Weights of a small transformer language model.
Size: 13 layers, width 384, 6 heads of 64 (2 for keys and values), MLP 1280 SwiGLU, vocabulary 8192, 30.6M parameters.
Architecture: RMSNorm before each block, rotary positions, no biases in attention or MLP, untied embeddings.
Training: a variant of SOAP for these matrices, 477M tokens, 3637 steps.
Each number is 50 + 15 x the weight over its row's rms, rounded and kept within 0 to 99. Layers, rows and columns count from 0. The size before them is the row's rms in percent of the matrix's.

# layer 4 MLP up, 1280x384, rms 0.0763, rows 73-181, columns 0-63
100:71 29 41 40 44 62 76 36 64 57 37 61 60 60 41 31 60 48 65 42 35 50 56 30 51 13 38 54 71 36 46 53 34 09 69 70 38 51 53 42 38 34 69 22 42 53 40 32 38 33 47 54 51 57 53 40 36 53 24 61 49 47 51 17
097:28 84 58 68 24 31 58 40 26 27 51 57 43 19 25 54 23 56 27 44 55 80 47 73 27 35 48 53 37 29 45 59 56 48 52 69 64 56 50 47 41 38 27 53 62 39 47 61 39 53 38 45 36 19 61 62 66 23 68 65 45 47 74 51
102:55 50 60 61 42 42 67 34 39 45 19 69 49 63 69 42 51 69 57 33 49 33 65 50 31 19 30 74 59 44 60 32 42 46 41 73 36 51 55 38 66 31 31 23 22 43 68 64 46 57 58 34 43 61 15 39 63 40 51 44 57 48 45 47
105:35 30 75 53 36 50 45 53 51 52 59 32 50 30 60 57 62 41 73 49 75 35 45 48 44 24 66 42 66 53 46 41 53 64 58 53 36 55 71 90 64 43 39 65 47 71 50 42 55 56 63 40 37 46 62 27 44 53 32 93 45 97 48 60
086:79 65 49 62 49 38 41 57 41 26 56 43 29 60 45 54 55 58 65 60 65 56 57 52 46 50 35 61 42 48 55 53 55 54 68 68 53 51 42 41 35 48 45 54 29 53 40 68 55 32 74 48 63 56 22 59 60 42 49 49 23 84 67 49
101:32 47 49 47 15 72 50 36 71 59 69 61 41 68 57 48 55 33 20 51 50 72 50 57 44 19 58 67 83 38 48 57 54 51 74 59 39 39 58 71 52 41 41 43 38 53 86 37 32 48 87 42 58 33 54 56 59 39 51 58 44 37 57 56
100:53 70 65 41 70 41 40 54 49 53 66 52 35 68 52 47 43 39 40 47 39 70 52 43 45 58 48 50 52 65 74 32 53 30 60 63 48 40 47 88 44 70 62 56 53 87 55 70 60 29 45 58 44 47 72 38 69 46 54 45 35 52 23 70
092:30 44 33 31 58 47 35 51 63 39 59 45 48 46 49 58 43 50 60 38 46 31 69 66 53 34 49 46 32 57 46 57 47 52 65 47 41 33 59 47 33 69 71 56 56 45 58 42 55 23 45 48 47 46 59 51 57 49 60 51 46 39 34 43
091:39 34 88 41 44 75 47 56 53 74 60 47 41 46 56 27 45 46 54 36 25 54 53 58 54 59 31 63 53 70 62 58 58 65 24 26 21 55 48 25 19 46 30 42 49 57 61 43 40 41 49 48 44 54 42 39 66 66 66 56 41 31 70 41
096:50 65 17 65 82 39 52 24 47 44 41 43 68 64 32 33 38 84 63 61 74 31 59 40 22 58 50 46 70 40 54 49 42 21 34 59 78 41 40 56 63 70 50 29 37 58 74 42 54 46 54 44 55 41 34 71 25 60 58 24 40 71 53 74
094:62 56 83 38 10 51 63 55 56 55 52 55 21 51 64 49 31 29 44 44 40 48 41 41 50 45 40 30 73 58 50 55 68 46 56 37 50 57 52 64 38 53 37 29 39 80 61 38 41 29 50 39 63 85 48 54 61 28 64 50 57 58 54 32
096:62 53 51 54 58 34 64 33 55 72 32 50 84 48 71 76 55 27 41 36 55 39 38 49 45 32 63 42 48 60 39 63 42 23 60 68 54 69 34 40 50 62 74 57 63 52 54 35 51 56 49 44 26 33 53 25 22 60 21 56 57 37 56 57
098:38 54 51 38 61 35 66 56 42 61 58 48 40 47 51 55 18 68 51 57 73 62 41 46 66 36 36 68 74 61 33 54 72 55 42 47 44 34 18 04 47 55 70 12 63 56 53 42 54 39 67 60 56 73 59 55 17 32 45 51 54 37 53 49
109:36 73 66 51 44 66 85 58 55 34 37 30 58 69 39 44 61 61 40 60 27 45 44 41 52 50 24 35 46 43 52 49 35 60 67 51 43 46 62 62 61 58 49 57 52 75 44 49 43 42 49 34 46 66 62 23 55 74 61 41 54 53 48 60
105:32 78 65 78 65 40 63 80 63 46 46 33 33 25 68 59 26 33 64 60 56 21 23 50 19 53 51 47 78 51 84 55 43 45 45 36 42 21 40 52 60 43 61 43 49 10 32 49 54 38 65 54 38 43 43 74 71 37 45 61 72 31 48 59
101:59 74 33 31 48 51 51 34 05 64 62 35 54 46 56 96 38 72 50 52 67 40 63 16 72 56 39 43 48 43 63 43 53 71 74 54 39 66 67 56 48 51 36 28 61 60 65 35 53 41 39 70 38 66 56 68 51 39 34 38 70 82 67 33
104:57 67 53 40 24 40 55 46 32 40 48 60 79 69 48 43 61 53 79 38 60 53 59 33 72 79 55 81 69 56 67 44 43 45 44 42 50 22 67 72 53 46 38 39 60 55 62 50 49 55 55 55 41 19 52 74 40 43 65 82 44 43 50 31
100:45 59 72 61 57 54 31 62 40 79 42 20 51 49 59 64 67 50 26 48 38 45 50 31 77 61 43 45 57 59 42 13 41 31 79 60 69 65 82 67 52 48 62 57 59 46 74 61 24 34 38 17 62 47 61 55 40 52 66 43 56 48 48 54
115:36 71 46 60 59 45 51 37 50 34 65 49 29 60 47 12 35 46 61 57 57 85 54 42 21 38 53 50 62 44 42 69 43 45 55 65 38 45 65 44 83 51 37 40 33 60 37 63 36 63 67 35 30 58 75 61 65 50 75 52 44 30 57 70
109:49 49 57 60 57 45 44 52 54 55 58 20 55 30 21 59 60 39 53 57 50 58 44 61 48 26 20 51 68 39 19 66 31 52 78 30 68 86 25 63 38 48 29 39 34 45 56 43 59 32 33 43 64 36 47 41 77 39 69 42 67 62 43 45
095:50 37 80 69 41 82 46 44 50 40 50 39 41 39 44 29 54 30 64 77 41 61 53 01 45 39 14 37 30 57 67 56 67 52 47 40 35 52 76 27 30 59 58 21 64 43 48 42 52 49 46 53 71 44 40 37 33 46 82 68 68 48 65 37
098:46 37 61 49 56 71 60 54 63 69 74 44 66 24 52 36 46 53 55 67 60 51 67 63 58 28 45 71 44 68 71 57 40 49 43 38 39 59 60 76 26 18 34 25 53 35 37 82 43 25 72 93 41 53 53 63 31 40 39 66 38 41 57 50
095:65 38 44 83 54 32 72 61 44 48 51 61 47 33 59 48 85 64 51 51 40 60 68 29 35 24 53 81 58 71 48 20 57 40 53 70 59 46 50 54 86 36 52 58 76 31 61 34 87 50 48 47 19 07 74 55 65 69 71 48 54 72 47 32
105:64 36 43 35 47 41 35 59 51 41 57 69 50 21 33 59 75 34 61 26 80 37 46 52 64 07 78 69 61 54 31 44 26 59 36 38 56 64 86 74 35 56 46 45 40 84 49 48 55 61 56 59 43 54 57 78 49 71 45 60 52 60 39 24
100:43 70 48 52 61 55 32 32 53 73 34 28 60 35 19 32 34 61 61 57 58 58 49 48 51 55 71 44 52 62 28 60 56 46 55 55 43 35 38 50 53 50 23 32 46 61 48 90 47 64 20 15 36 49 46 43 26 65 60 16 28 57 42 52
098:46 54 72 46 70 51 56 27 37 32 63 35 74 56 47 51 38 86 36 61 41 40 51 64 67 34 40 59 52 73 55 23 51 67 56 82 52 67 70 47 56 57 56 56 25 69 26 54 33 45 53 62 62 44 55 39 33 47 72 54 77 41 61 50
094:39 38 57 49 51 47 67 59 64 50 34 61 59 70 49 52 58 55 56 33 57 26 69 58 71 34 40 73 38 64 56 65 19 55 48 58 35 49 54 49 47 27 63 35 70 39 26 02 67 79 62 40 30 34 46 54 43 46 40 30 59 66 67 43
093:59 46 63 33 44 51 34 56 49 45 44 42 54 35 66 70 65 33 43 82 36 42 14 45 38 44 47 23 52 42 44 54 68 55 65 47 59 46 52 39 61 61 39 52 32 50 72 44 54 62 30 62 59 42 49 37 47 45 44 84 42 46 59 51
109:54 86 58 17 41 41 63 61 22 52 65 35 63 66 35 65 47 51 31 63 73 41 53 47 68 62 57 59 32 34 52 60 55 64 35 45 45 36 34 48 55 55 67 67 41 48 50 47 71 67 55 63 19 24 56 34 50 29 58 39 68 69 52 46
099:55 56 79 62 34 44 62 52 45 28 60 38 37 37 29 51 49 46 57 35 64 22 47 53 24 58 41 65 40 61 99 52 58 61 72 45 55 33 47 39 59 54 22 24 58 47 24 60 53 59 23 51 40 47 41 30 50 45 69 43 28 57 62 57
088:62 65 66 49 49 44 44 41 38 21 52 48 51 37 30 31 60 40 61 19 47 34 45 56 60 53 24 50 75 48 54 65 58 28 40 41 60 49 62 48 66 76 42 47 42 32 53 25 46 46 64 49 54 18 80 34 80 69 58 34 38 72 50 36
104:59 43 47 58 56 62 59 72 54 70 50 45 60 42 58 61 64 60 63 51 48 22 55 60 20 51 22 46 50 54 58 34 51 71 74 76 50 48 34 46 28 73 49 39 73 76 52 42 83 68 41 29 46 62 61 38 83 73 40 39 66 83 43 48
092:65 50 40 74 89 46 15 62 24 69 55 64 59 47 42 58 53 63 54 28 46 36 60 49 47 54 51 49 72 35 55 41 61 49 35 69 52 39 50 27 70 67 53 48 50 63 27 37 44 40 46 67 40 39 46 61 58 47 21 80 18 50 12 61
088:54 52 23 64 36 15 53 58 65 48 44 33 72 61 24 22 61 47 52 38 47 51 38 45 41 44 49 68 70 25 39 47 52 67 48 58 72 44 47 31 42 60 35 77 63 70 56 57 52 44 50 52 22 25 36 55 35 35 39 37 46 61 42 79
101:36 46 42 30 62 29 45 72 46 55 57 61 54 68 44 34 65 41 58 54 45 32 49 62 34 45 31 53 39 65 66 31 44 37 60 58 51 43 69 42 50 65 61 31 54 44 62 33 38 28 46 57 33 57 56 89 76 41 29 53 40 30 49 49
107:38 61 46 40 47 24 34 34 62 06 46 76 60 46 72 37 67 46 67 74 52 69 67 44 45 63 69 51 44 54 45 54 68 43 71 13 41 55 49 35 67 38 61 44 49 46 53 32 52 37 56 46 35 52 46 34 44 33 31 18 32 55 65 37
099:44 52 44 58 46 17 55 40 22 58 28 65 34 59 45 47 68 46 30 78 51 65 44 45 66 36 38 71 44 59 37 23 89 24 73 45 42 51 67 47 56 37 46 56 42 72 45 53 57 52 63 52 58 35 53 62 26 71 66 56 35 59 68 71
097:46 63 57 50 58 63 39 55 44 44 57 53 63 47 30 39 51 21 46 51 39 52 65 79 41 81 65 46 46 49 29 43 47 38 73 41 40 66 46 56 88 40 54 43 54 28 71 66 89 36 58 56 50 41 39 55 50 43 54 47 71 20 46 67
101:62 68 66 66 55 67 77 35 46 53 71 57 47 63 62 26 43 70 80 69 74 44 72 24 88 49 42 37 69 52 42 55 55 36 66 35 43 56 42 75 81 46 49 45 60 81 41 48 46 42 43 55 36 22 56 53 40 37 28 76 16 49 11 37
098:35 39 38 62 82 75 16 37 25 71 73 77 48 61 79 52 35 80 40 40 41 58 53 56 52 64 48 83 59 57 52 25 80 55 52 44 72 43 60 47 55 48 47 52 36 43 40 35 21 45 12 47 60 72 59 49 33 72 49 63 50 51 65 35
099:62 51 37 54 41 57 60 39 18 27 59 64 48 25 33 39 38 39 52 43 89 64 46 38 48 53 21 64 43 62 62 42 47 88 63 21 52 30 53 49 72 69 43 66 59 36 50 52 59 01 49 54 67 59 44 54 50 63 44 58 56 50 29 71
102:43 69 72 56 25 55 55 43 52 64 33 50 85 45 57 81 44 26 48 37 40 47 23 53 39 51 73 85 44 72 51 46 42 39 22 43 61 04 54 74 56 44 63 67 48 39 63 64 81 47 56 25 42 52 54 48 63 60 51 65 83 57 46 56
095:50 32 58 59 30 38 65 55 87 32 73 33 52 48 41 54 59 68 38 40 86 51 55 35 58 02 42 67 45 54 36 61 53 33 56 77 60 61 54 58 50 44 52 34 39 43 32 50 64 18 69 71 62 51 65 47 65 65 46 19 53 46 72 44
101:19 27 59 53 56 61 50 73 55 38 75 70 66 36 29 59 46 43 53 41 31 46 57 66 25 76 31 30 66 47 81 48 51 48 30 72 33 36 68 37 39 48 63 49 55 27 51 32 63 59 45 52 35 31 49 75 67 36 55 36 53 32 34 56
097:48 41 62 35 44 63 45 44 52 59 66 68 44 63 77 35 26 09 58 44 57 83 61 32 26 47 17 46 38 36 58 57 58 20 40 53 48 44 65 32 24 36 61 54 61 69 36 34 53 50 58 60 44 59 52 56 73 42 18 57 61 44 65 51
098:28 62 55 54 45 59 74 77 33 41 71 53 60 55 51 63 42 83 66 36 46 47 25 50 24 44 46 55 26 45 43 61 80 30 45 29 35 56 56 46 37 36 35 68 43 50 60 60 37 41 68 00 61 38 48 52 57 38 51 36 37 70 69 67
105:31 58 39 50 45 65 45 46 63 48 72 37 38 43 80 51 47 32 30 69 45 39 74 51 60 35 61 45 67 70 60 36 38 42 46 05 29 67 53 41 43 44 32 37 62 56 56 47 46 58 22 91 74 44 45 58 61 42 32 53 62 44 71 53
102:14 42 45 50 42 47 30 70 41 63 61 40 49 51 65 39 30 54 32 50 58 46 46 69 34 30 38 43 49 42 32 57 69 49 41 35 43 39 50 53 53 45 43 68 40 51 37 56 30 39 94 45 67 54 43 27 53 39 58 33 56 50 56 36
103:42 46 33 65 40 42 81 29 50 66 54 62 66 54 69 94 54 44 61 47 55 53 76 41 46 51 30 65 48 30 69 43 53 49 25 26 75 41 38 44 34 69 34 41 50 60 69 28 40 34 31 69 54 23 80 80 57 59 51 42 62 40 21 40
108:70 41 48 38 39 58 36 49 70 30 61 51 73 42 60 52 69 66 55 94 56 66 69 47 60 51 49 63 27 14 57 49 52 38 49 64 54 53 34 53 49 29 13 21 57 47 26 30 30 46 41 43 56 63 53 54 53 56 44 55 26 29 50 70
098:37 37 56 24 61 62 37 30 75 35 55 50 64 51 46 43 69 58 61 52 57 54 54 53 68 62 69 38 37 73 62 50 62 75 29 48 38 47 52 45 69 55 53 47 59 77 65 47 52 49 84 55 35 26 46 61 74 24 54 23 32 43 68 51
101:42 64 48 87 57 58 47 63 66 38 47 59 36 34 30 63 49 39 47 71 37 30 50 39 53 37 46 33 68 28 54 47 74 24 35 70 38 39 64 69 55 39 61 29 32 41 43 25 48 47 22 53 26 73 66 61 35 58 51 61 65 21 58 25
101:20 46 46 33 42 57 37 34 30 51 64 59 78 49 73 35 59 11 66 42 24 69 61 33 63 73 77 44 62 38 50 75 41 41 52 24 56 62 51 46 42 42 40 38 50 93 64 42 59 57 52 04 17 28 58 54 44 43 47 49 56 41 41 44
099:39 49 63 50 53 56 73 75 52 47 42 48 62 74 57 56 40 43 44 62 66 51 43 46 85 59 41 43 18 43 47 70 44 51 51 53 66 53 49 32 43 60 23 50 34 37 50 24 59 68 62 30 53 60 43 69 30 14 33 38 57 47 56 45
093:35 63 63 62 47 44 36 49 22 59 59 67 30 26 72 44 68 42 56 39 42 55 54 57 31 31 64 29 41 83 78 41 31 62 50 68 43 39 51 23 69 49 30 44 49 68 29 69 54 51 44 42 58 14 77 81 53 27 35 19 32 19 33 20
093:56 45 55 49 70 54 45 47 50 44 34 28 35 34 78 46 65 66 62 73 42 72 37 42 45 53 49 68 37 70 46 93 53 65 48 54 66 65 49 58 59 76 46 70 50 61 68 28 73 16 39 68 65 36 36 84 54 69 51 29 63 44 48 57
099:29 54 42 45 25 52 45 27 53 27 43 39 52 28 54 23 23 66 62 55 46 72 39 59 70 59 54 37 45 21 33 46 73 51 54 57 40 35 59 51 55 72 61 51 46 79 55 60 41 38 48 57 25 58 99 65 39 43 49 55 51 21 48 28
103:58 38 80 44 55 40 43 31 54 50 31 38 69 59 42 73 89 32 34 65 72 40 81 49 33 21 51 46 62 65 31 63 51 56 22 47 62 44 37 54 64 69 65 53 61 58 62 57 47 55 36 52 49 37 44 78 42 35 54 55 56 74 45 58
106:27 46 47 34 60 53 09 61 77 87 66 72 51 44 40 05 71 42 70 48 54 51 67 79 21 51 36 29 53 56 75 34 57 47 63 43 21 58 44 76 33 60 46 38 52 47 35 28 23 61 60 45 38 59 40 62 63 74 46 34 46 38 35 60
098:36 54 53 66 49 37 61 45 42 67 28 44 61 61 31 57 42 38 61 46 68 72 41 92 41 35 24 43 29 32 34 78 64 32 41 44 54 54 60 57 70 54 41 32 49 47 65 48 47 70 44 55 73 59 45 54 65 67 68 46 68 17 40 51
105:48 72 83 70 58 14 39 52 60 44 26 46 53 51 43 30 62 77 42 41 61 58 58 62 67 39 72 32 55 54 71 42 61 39 59 33 55 33 64 49 46 34 51 43 55 28 43 32 74 42 65 77 49 46 32 64 48 20 50 47 28 35 44 73
101:40 40 57 67 20 35 24 57 38 63 55 70 47 30 59 41 52 03 81 40 78 27 39 51 38 58 21 41 72 45 46 69 39 51 38 54 50 28 55 69 61 59 50 68 36 36 64 59 33 63 13 18 27 70 50 51 54 37 40 31 54 42 58 31
096:58 53 57 66 27 42 54 52 45 54 23 76 47 64 38 51 52 51 23 37 30 40 52 48 53 40 47 39 39 39 92 37 52 43 38 66 52 76 35 50 51 70 49 55 58 47 53 43 46 53 37 54 47 52 55 90 61 61 67 54 46 50 65 46
095:54 46 25 57 48 34 11 39 51 63 48 59 46 56 59 55 81 32 54 37 49 42 50 49 35 92 56 51 31 37 49 47 31 59 68 52 40 30 60 46 55 36 81 51 69 52 21 69 37 43 82 47 29 37 61 34 29 51 47 52 47 88 59 50
098:51 33 74 62 32 55 43 27 72 30 40 60 46 43 69 36 39 48 67 44 59 56 39 48 64 73 26 89 15 59 21 52 45 34 64 52 46 38 39 61 84 34 51 88 68 80 57 48 36 65 44 59 49 46 47 49 43 64 50 50 59 35 60 44
095:34 34 38 30 40 56 85 30 61 61 49 44 28 67 66 32 50 24 44 60 58 22 53 57 55 46 43 69 28 63 44 43 60 05 50 64 67 64 54 53 41 59 47 62 42 79 55 56 64 31 48 57 78 22 65 51 34 44 33 43 51 60 69 50
104:42 53 69 37 39 42 80 48 37 54 65 72 42 65 59 10 66 45 79 64 49 73 34 49 32 54 44 62 53 60 47 34 79 66 50 60 57 62 67 33 39 60 53 44 65 42 84 69 45 53 43 43 30 82 77 21 45 61 59 34 51 44 48 68
100:50 73 54 60 32 74 53 54 56 66 51 63 42 52 27 63 47 20 44 51 49 58 41 71 46 33 61 49 65 63 44 30 23 83 75 54 47 72 52 40 43 45 57 70 56 91 46 79 59 54 59 53 72 50 47 39 57 68 49 41 40 35 51 50
104:59 46 58 34 55 45 58 28 51 26 62 51 48 17 36 30 42 51 56 26 50 57 60 73 72 85 39 40 41 31 55 39 59 18 35 16 54 21 30 41 49 70 53 51 90 51 60 41 47 40 49 61 53 76 49 64 54 40 39 44 67 73 31 47
095:66 30 65 52 54 48 55 53 37 43 45 73 32 17 63 34 19 32 62 59 66 21 50 42 66 63 56 61 69 54 61 44 37 37 47 47 30 38 18 43 50 26 39 64 60 36 51 54 37 27 54 22 66 66 42 47 41 75 50 30 45 38 33 46
102:49 62 62 46 79 53 45 44 63 51 63 44 63 49 32 55 54 47 51 34 49 26 69 64 81 59 74 29 44 71 69 46 31 70 78 65 75 36 51 58 58 45 55 13 73 45 75 22 70 45 57 22 81 21 40 21 39 49 83 47 38 38 13 77
098:59 41 63 35 69 59 30 53 55 55 41 23 56 60 43 45 47 65 40 48 33 68 53 06 50 44 44 48 35 41 57 49 24 31 32 43 53 21 51 64 53 51 61 49 29 43 37 71 83 40 38 63 90 46 49 44 54 41 56 53 80 20 37 67
106:54 42 51 44 41 42 59 47 61 26 45 54 32 80 28 62 47 44 62 42 58 54 56 43 63 45 50 58 46 72 73 72 30 57 70 46 77 56 58 39 40 42 64 69 69 55 57 56 30 22 30 55 67 45 46 65 32 72 46 65 76 73 41 51
092:63 56 45 29 61 33 58 51 57 59 66 47 50 45 36 55 38 53 17 60 61 57 59 69 76 66 54 22 13 37 53 41 13 50 31 37 72 73 49 36 82 55 16 88 51 46 19 16 51 59 52 40 53 41 50 37 58 50 80 60 44 38 45 57
103:99 43 39 58 53 36 54 37 37 25 46 46 53 58 48 53 52 32 67 35 33 49 66 53 46 63 43 58 67 49 47 54 72 55 43 41 66 26 31 31 35 36 72 49 64 30 72 54 62 60 52 75 52 53 47 54 47 47 60 57 32 44 65 64
097:57 50 31 24 67 63 32 36 51 62 64 57 48 48 64 61 55 35 29 40 36 69 46 41 48 58 55 34 38 54 40 48 50 42 40 60 49 85 56 71 57 37 62 56 68 60 62 56 76 34 58 81 49 54 55 66 43 84 37 40 53 42 42 67
096:57 54 45 54 65 43 51 47 53 25 53 43 59 48 50 43 58 43 45 41 33 35 38 48 55 78 35 23 34 93 56 56 35 66 44 58 54 49 50 53 55 79 31 53 59 71 50 40 74 56 62 56 42 77 62 03 37 43 35 75 35 51 62 32
101:56 45 30 48 36 43 53 49 45 34 18 43 36 58 49 63 50 69 18 64 43 55 73 50 61 54 57 39 52 67 39 46 49 59 74 42 67 60 31 40 65 23 41 54 48 54 48 61 65 61 60 28 59 65 44 47 56 40 48 54 50 55 30 22
097:34 50 44 69 53 30 50 37 66 29 53 37 61 37 68 68 29 64 33 71 56 32 47 19 61 63 30 44 40 71 70 59 78 33 63 73 53 75 46 29 66 29 54 45 48 33 42 54 57 66 50 61 60 45 45 16 37 78 53 31 51 30 53 43
102:40 72 69 60 43 52 73 54 54 39 44 45 69 43 31 68 39 47 50 38 35 60 34 70 68 46 25 57 35 58 56 20 35 48 53 49 66 30 53 53 66 28 68 45 46 36 44 55 76 65 06 65 73 29 47 47 42 35 36 37 69 48 29 70
092:49 27 69 81 58 76 48 53 20 65 15 34 60 24 39 60 54 60 59 65 34 37 31 28 61 68 28 60 59 35 37 53 33 58 77 92 54 59 41 66 70 51 52 74 35 18 42 54 55 50 73 28 51 49 51 32 46 53 54 52 25 43 52 45
095:49 40 66 31 43 86 38 67 43 24 77 43 78 36 43 52 41 54 59 64 54 53 71 50 63 46 37 45 52 36 24 52 54 50 40 51 85 22 40 46 46 56 28 53 73 19 42 79 33 30 44 67 38 30 48 51 49 39 41 52 63 40 48 40
100:65 54 41 88 29 29 50 46 17 56 74 74 84 54 53 44 80 10 48 48 46 33 47 74 47 57 57 52 45 54 60 71 80 62 53 57 36 30 46 26 53 57 27 41 62 45 67 63 51 70 52 70 63 45 36 36 30 78 49 37 75 55 65 37
101:68 26 58 58 06 68 46 44 35 54 81 63 38 59 69 47 33 36 52 69 37 53 26 57 43 49 63 61 53 36 49 66 60 56 54 48 46 50 30 45 78 49 71 41 52 55 40 63 53 70 49 94 39 57 70 50 49 47 52 47 41 48 65 71
100:35 40 58 66 27 49 69 39 50 73 20 45 41 84 36 44 53 41 81 45 70 63 45 28 50 74 37 33 72 48 67 64 70 65 47 52 62 37 47 49 66 61 39 41 61 68 63 58 49 72 33 62 28 47 40 52 34 43 42 42 36 24 58 20
113:50 34 48 54 48 23 62 61 56 63 32 58 27 37 82 38 39 70 66 36 43 31 80 60 72 62 50 49 38 44 48 52 84 45 58 47 48 38 49 90 39 57 57 48 66 34 39 60 46 40 50 56 40 49 53 47 54 56 31 46 56 57 27 48
092:56 43 57 82 54 42 58 51 20 30 55 57 75 69 53 64 38 45 42 65 55 62 60 45 58 51 51 77 48 63 35 63 40 51 66 58 81 67 53 42 57 34 37 73 38 43 47 40 58 64 34 28 37 63 78 61 57 31 38 43 59 47 30 32
093:56 47 48 63 41 58 49 44 53 67 46 35 32 49 45 47 67 21 50 25 40 72 38 43 24 60 44 26 45 24 57 58 48 71 19 55 78 51 58 33 32 48 57 51 54 63 43 54 56 93 27 41 45 29 32 20 42 38 81 48 62 56 39 82
095:73 50 67 50 65 51 67 79 51 60 73 54 49 68 43 38 64 63 41 23 39 30 48 55 30 14 58 42 42 57 78 78 24 55 41 61 78 52 47 35 39 46 52 31 55 42 39 49 72 33 35 36 25 69 46 61 50 53 73 49 58 56 26 50
102:74 62 51 74 46 59 63 47 37 24 61 33 73 58 49 37 50 53 63 53 26 51 37 31 50 41 46 31 48 54 68 25 27 68 61 49 22 36 48 57 47 45 69 52 30 42 53 57 38 52 57 37 59 36 41 14 44 60 51 31 28 40 47 73
102:48 59 32 33 42 59 71 53 68 35 74 39 49 55 99 78 47 51 45 47 74 54 24 54 33 46 68 63 28 61 51 83 66 42 40 62 40 41 66 53 47 44 12 41 72 64 30 68 43 53 44 47 36 72 44 51 59 63 55 38 56 33 29 36
101:17 40 69 34 54 58 42 58 48 70 55 55 44 91 54 18 53 41 57 76 55 39 40 29 44 63 68 64 41 67 57 66 62 56 69 47 59 44 75 42 34 20 75 45 68 54 50 52 52 43 75 46 72 57 61 70 52 50 50 44 47 67 54 51
100:75 70 44 56 28 58 16 38 39 65 52 53 54 59 57 42 33 47 58 65 57 36 66 48 84 45 50 53 45 53 28 42 41 29 54 34 49 58 33 39 27 41 44 41 29 68 70 56 53 42 28 55 50 44 45 50 53 37 54 44 69 58 47 76
099:65 48 48 56 71 49 45 29 50 87 57 40 54 41 16 57 49 45 63 56 65 56 33 42 56 56 40 52 32 75 62 38 73 75 61 72 39 29 50 54 65 73 63 23 81 51 57 52 71 64 59 45 50 63 52 35 47 53 64 39 08 35 48 42
107:55 40 55 22 59 43 51 56 46 51 22 80 47 52 61 32 48 83 29 47 29 52 44 42 33 37 59 48 68 56 32 23 21 46 58 54 75 74 53 45 92 45 46 50 57 36 67 46 50 37 50 32 77 54 58 51 25 42 33 27 45 31 39 70
111:52 53 41 58 39 18 47 33 19 47 78 59 41 60 32 65 52 66 41 40 46 66 71 52 46 42 52 61 41 44 28 53 63 38 77 63 86 45 72 48 46 67 60 49 47 61 32 41 49 32 59 62 87 46 55 59 25 74 45 67 46 14 49 49
101:53 46 71 49 26 84 57 26 37 51 48 47 57 57 56 57 47 63 38 65 48 51 44 48 64 46 40 80 29 52 62 59 53 56 41 64 43 46 55 73 62 40 76 32 56 78 51 62 61 57 59 41 58 90 41 33 42 39 37 32 14 51 33 73
104:91 51 36 59 58 41 44 48 42 53 28 44 61 37 61 51 54 75 48 47 64 59 35 61 60 41 37 65 68 66 51 47 73 49 40 54 21 28 31 58 44 57 42 76 51 40 55 53 39 68 44 55 40 79 22 30 66 63 68 25 64 31 23 53
102:58 34 53 30 32 48 57 31 53 54 80 55 54 55 18 89 47 20 62 68 42 19 34 55 38 55 61 55 58 58 51 53 39 31 21 33 47 45 68 65 63 65 61 51 41 44 61 59 39 71 49 62 57 42 86 57 20 45 33 42 55 38 64 46
092:47 52 51 38 46 48 84 32 44 83 39 45 50 48 48 73 68 60 52 52 48 32 48 52 64 35 57 65 46 35 51 42 60 55 23 60 65 76 23 48 45 46 51 53 49 77 41 49 57 48 35 72 48 60 58 64 68 62 56 36 43 80 54 51
099:74 44 59 35 50 64 57 63 51 35 54 56 49 67 47 46 72 67 40 61 53 62 64 61 50 36 43 45 51 63 26 58 48 48 57 47 43 25 37 59 40 44 43 90 45 58 62 59 39 41 76 77 34 55 27 43 53 42 36 42 55 51 50 52
103:31 58 55 84 62 49 23 63 63 44 59 53 37 46 59 40 48 54 41 31 50 46 30 53 55 59 50 38 70 06 52 42 32 31 39 37 71 53 44 34 33 46 53 45 78 69 49 62 30 43 49 22 52 52 55 21 24 56 72 61 67 57 68 50
106:28 77 33 79 67 44 43 42 53 55 44 47 37 49 61 62 57 65 64 53 29 29 45 33 43 40 63 44 72 83 56 37 44 30 63 85 45 60 52 36 50 49 46 43 62 59 41 18 65 69 33 69 54 51 34 83 67 55 58 51 46 44 39 67
108:42 68 45 70 35 74 46 59 48 55 50 52 58 56 67 62 39 47 38 62 40 48 61 56 52 70 37 17 46 56 29 59 53 54 45 16 41 42 65 34 81 33 51 44 32 56 30 50 49 61 61 64 38 55 47 41 53 59 60 58 89 63 45 37
098:58 49 42 41 70 40 64 71 41 78 45 53 56 68 58 19 72 47 67 40 23 34 38 37 40 45 37 52 35 42 64 65 40 54 81 59 58 39 50 68 53 57 26 45 65 67 26 52 68 38 24 33 44 41 55 63 71 46 35 62 51 30 65 33
093:61 70 57 50 40 45 42 44 36 22 65 46 58 40 60 81 41 40 28 53 66 67 69 67 55 42 49 39 05 52 38 60 50 21 53 59 56 60 44 66 58 46 70 25 66 43 52 46 60 57 42 60 35 56 69 42 99 29 70 56 69 64 44 45
100:68 40 50 57 50 39 58 63 33 67 42 49 56 79 52 52 46 47 44 30 32 59 29 40 47 48 60 54 43 54 55 45 54 81 78 45 43 26 66 57 32 63 60 84 60 39 54 66 51 59 39 52 65 50 24 30 58 99 32 43 44 71 55 48
100:66 40 38 30 63 51 84 33 46 37 57 56 66 72 55 42 53 70 46 54 46 60 25 49 58 38 67 74 40 85 47 52 42 53 40 56 70 22 39 52 20 38 66 55 49 35 72 59 34 55 53 26 47 43 28 66 55 44 42 62 67 53 69 33
099:34 49 44 60 62 19 58 29 11 30 35 57 41 40 28 27 51 58 37 41 60 61 58 63 59 45 91 36 55 41 47 49 34 48 50 32 67 46 66 50 51 35 44 19 35 45 45 44 58 21 63 47 49 51 48 64 51 50 61 36 60 17 29 40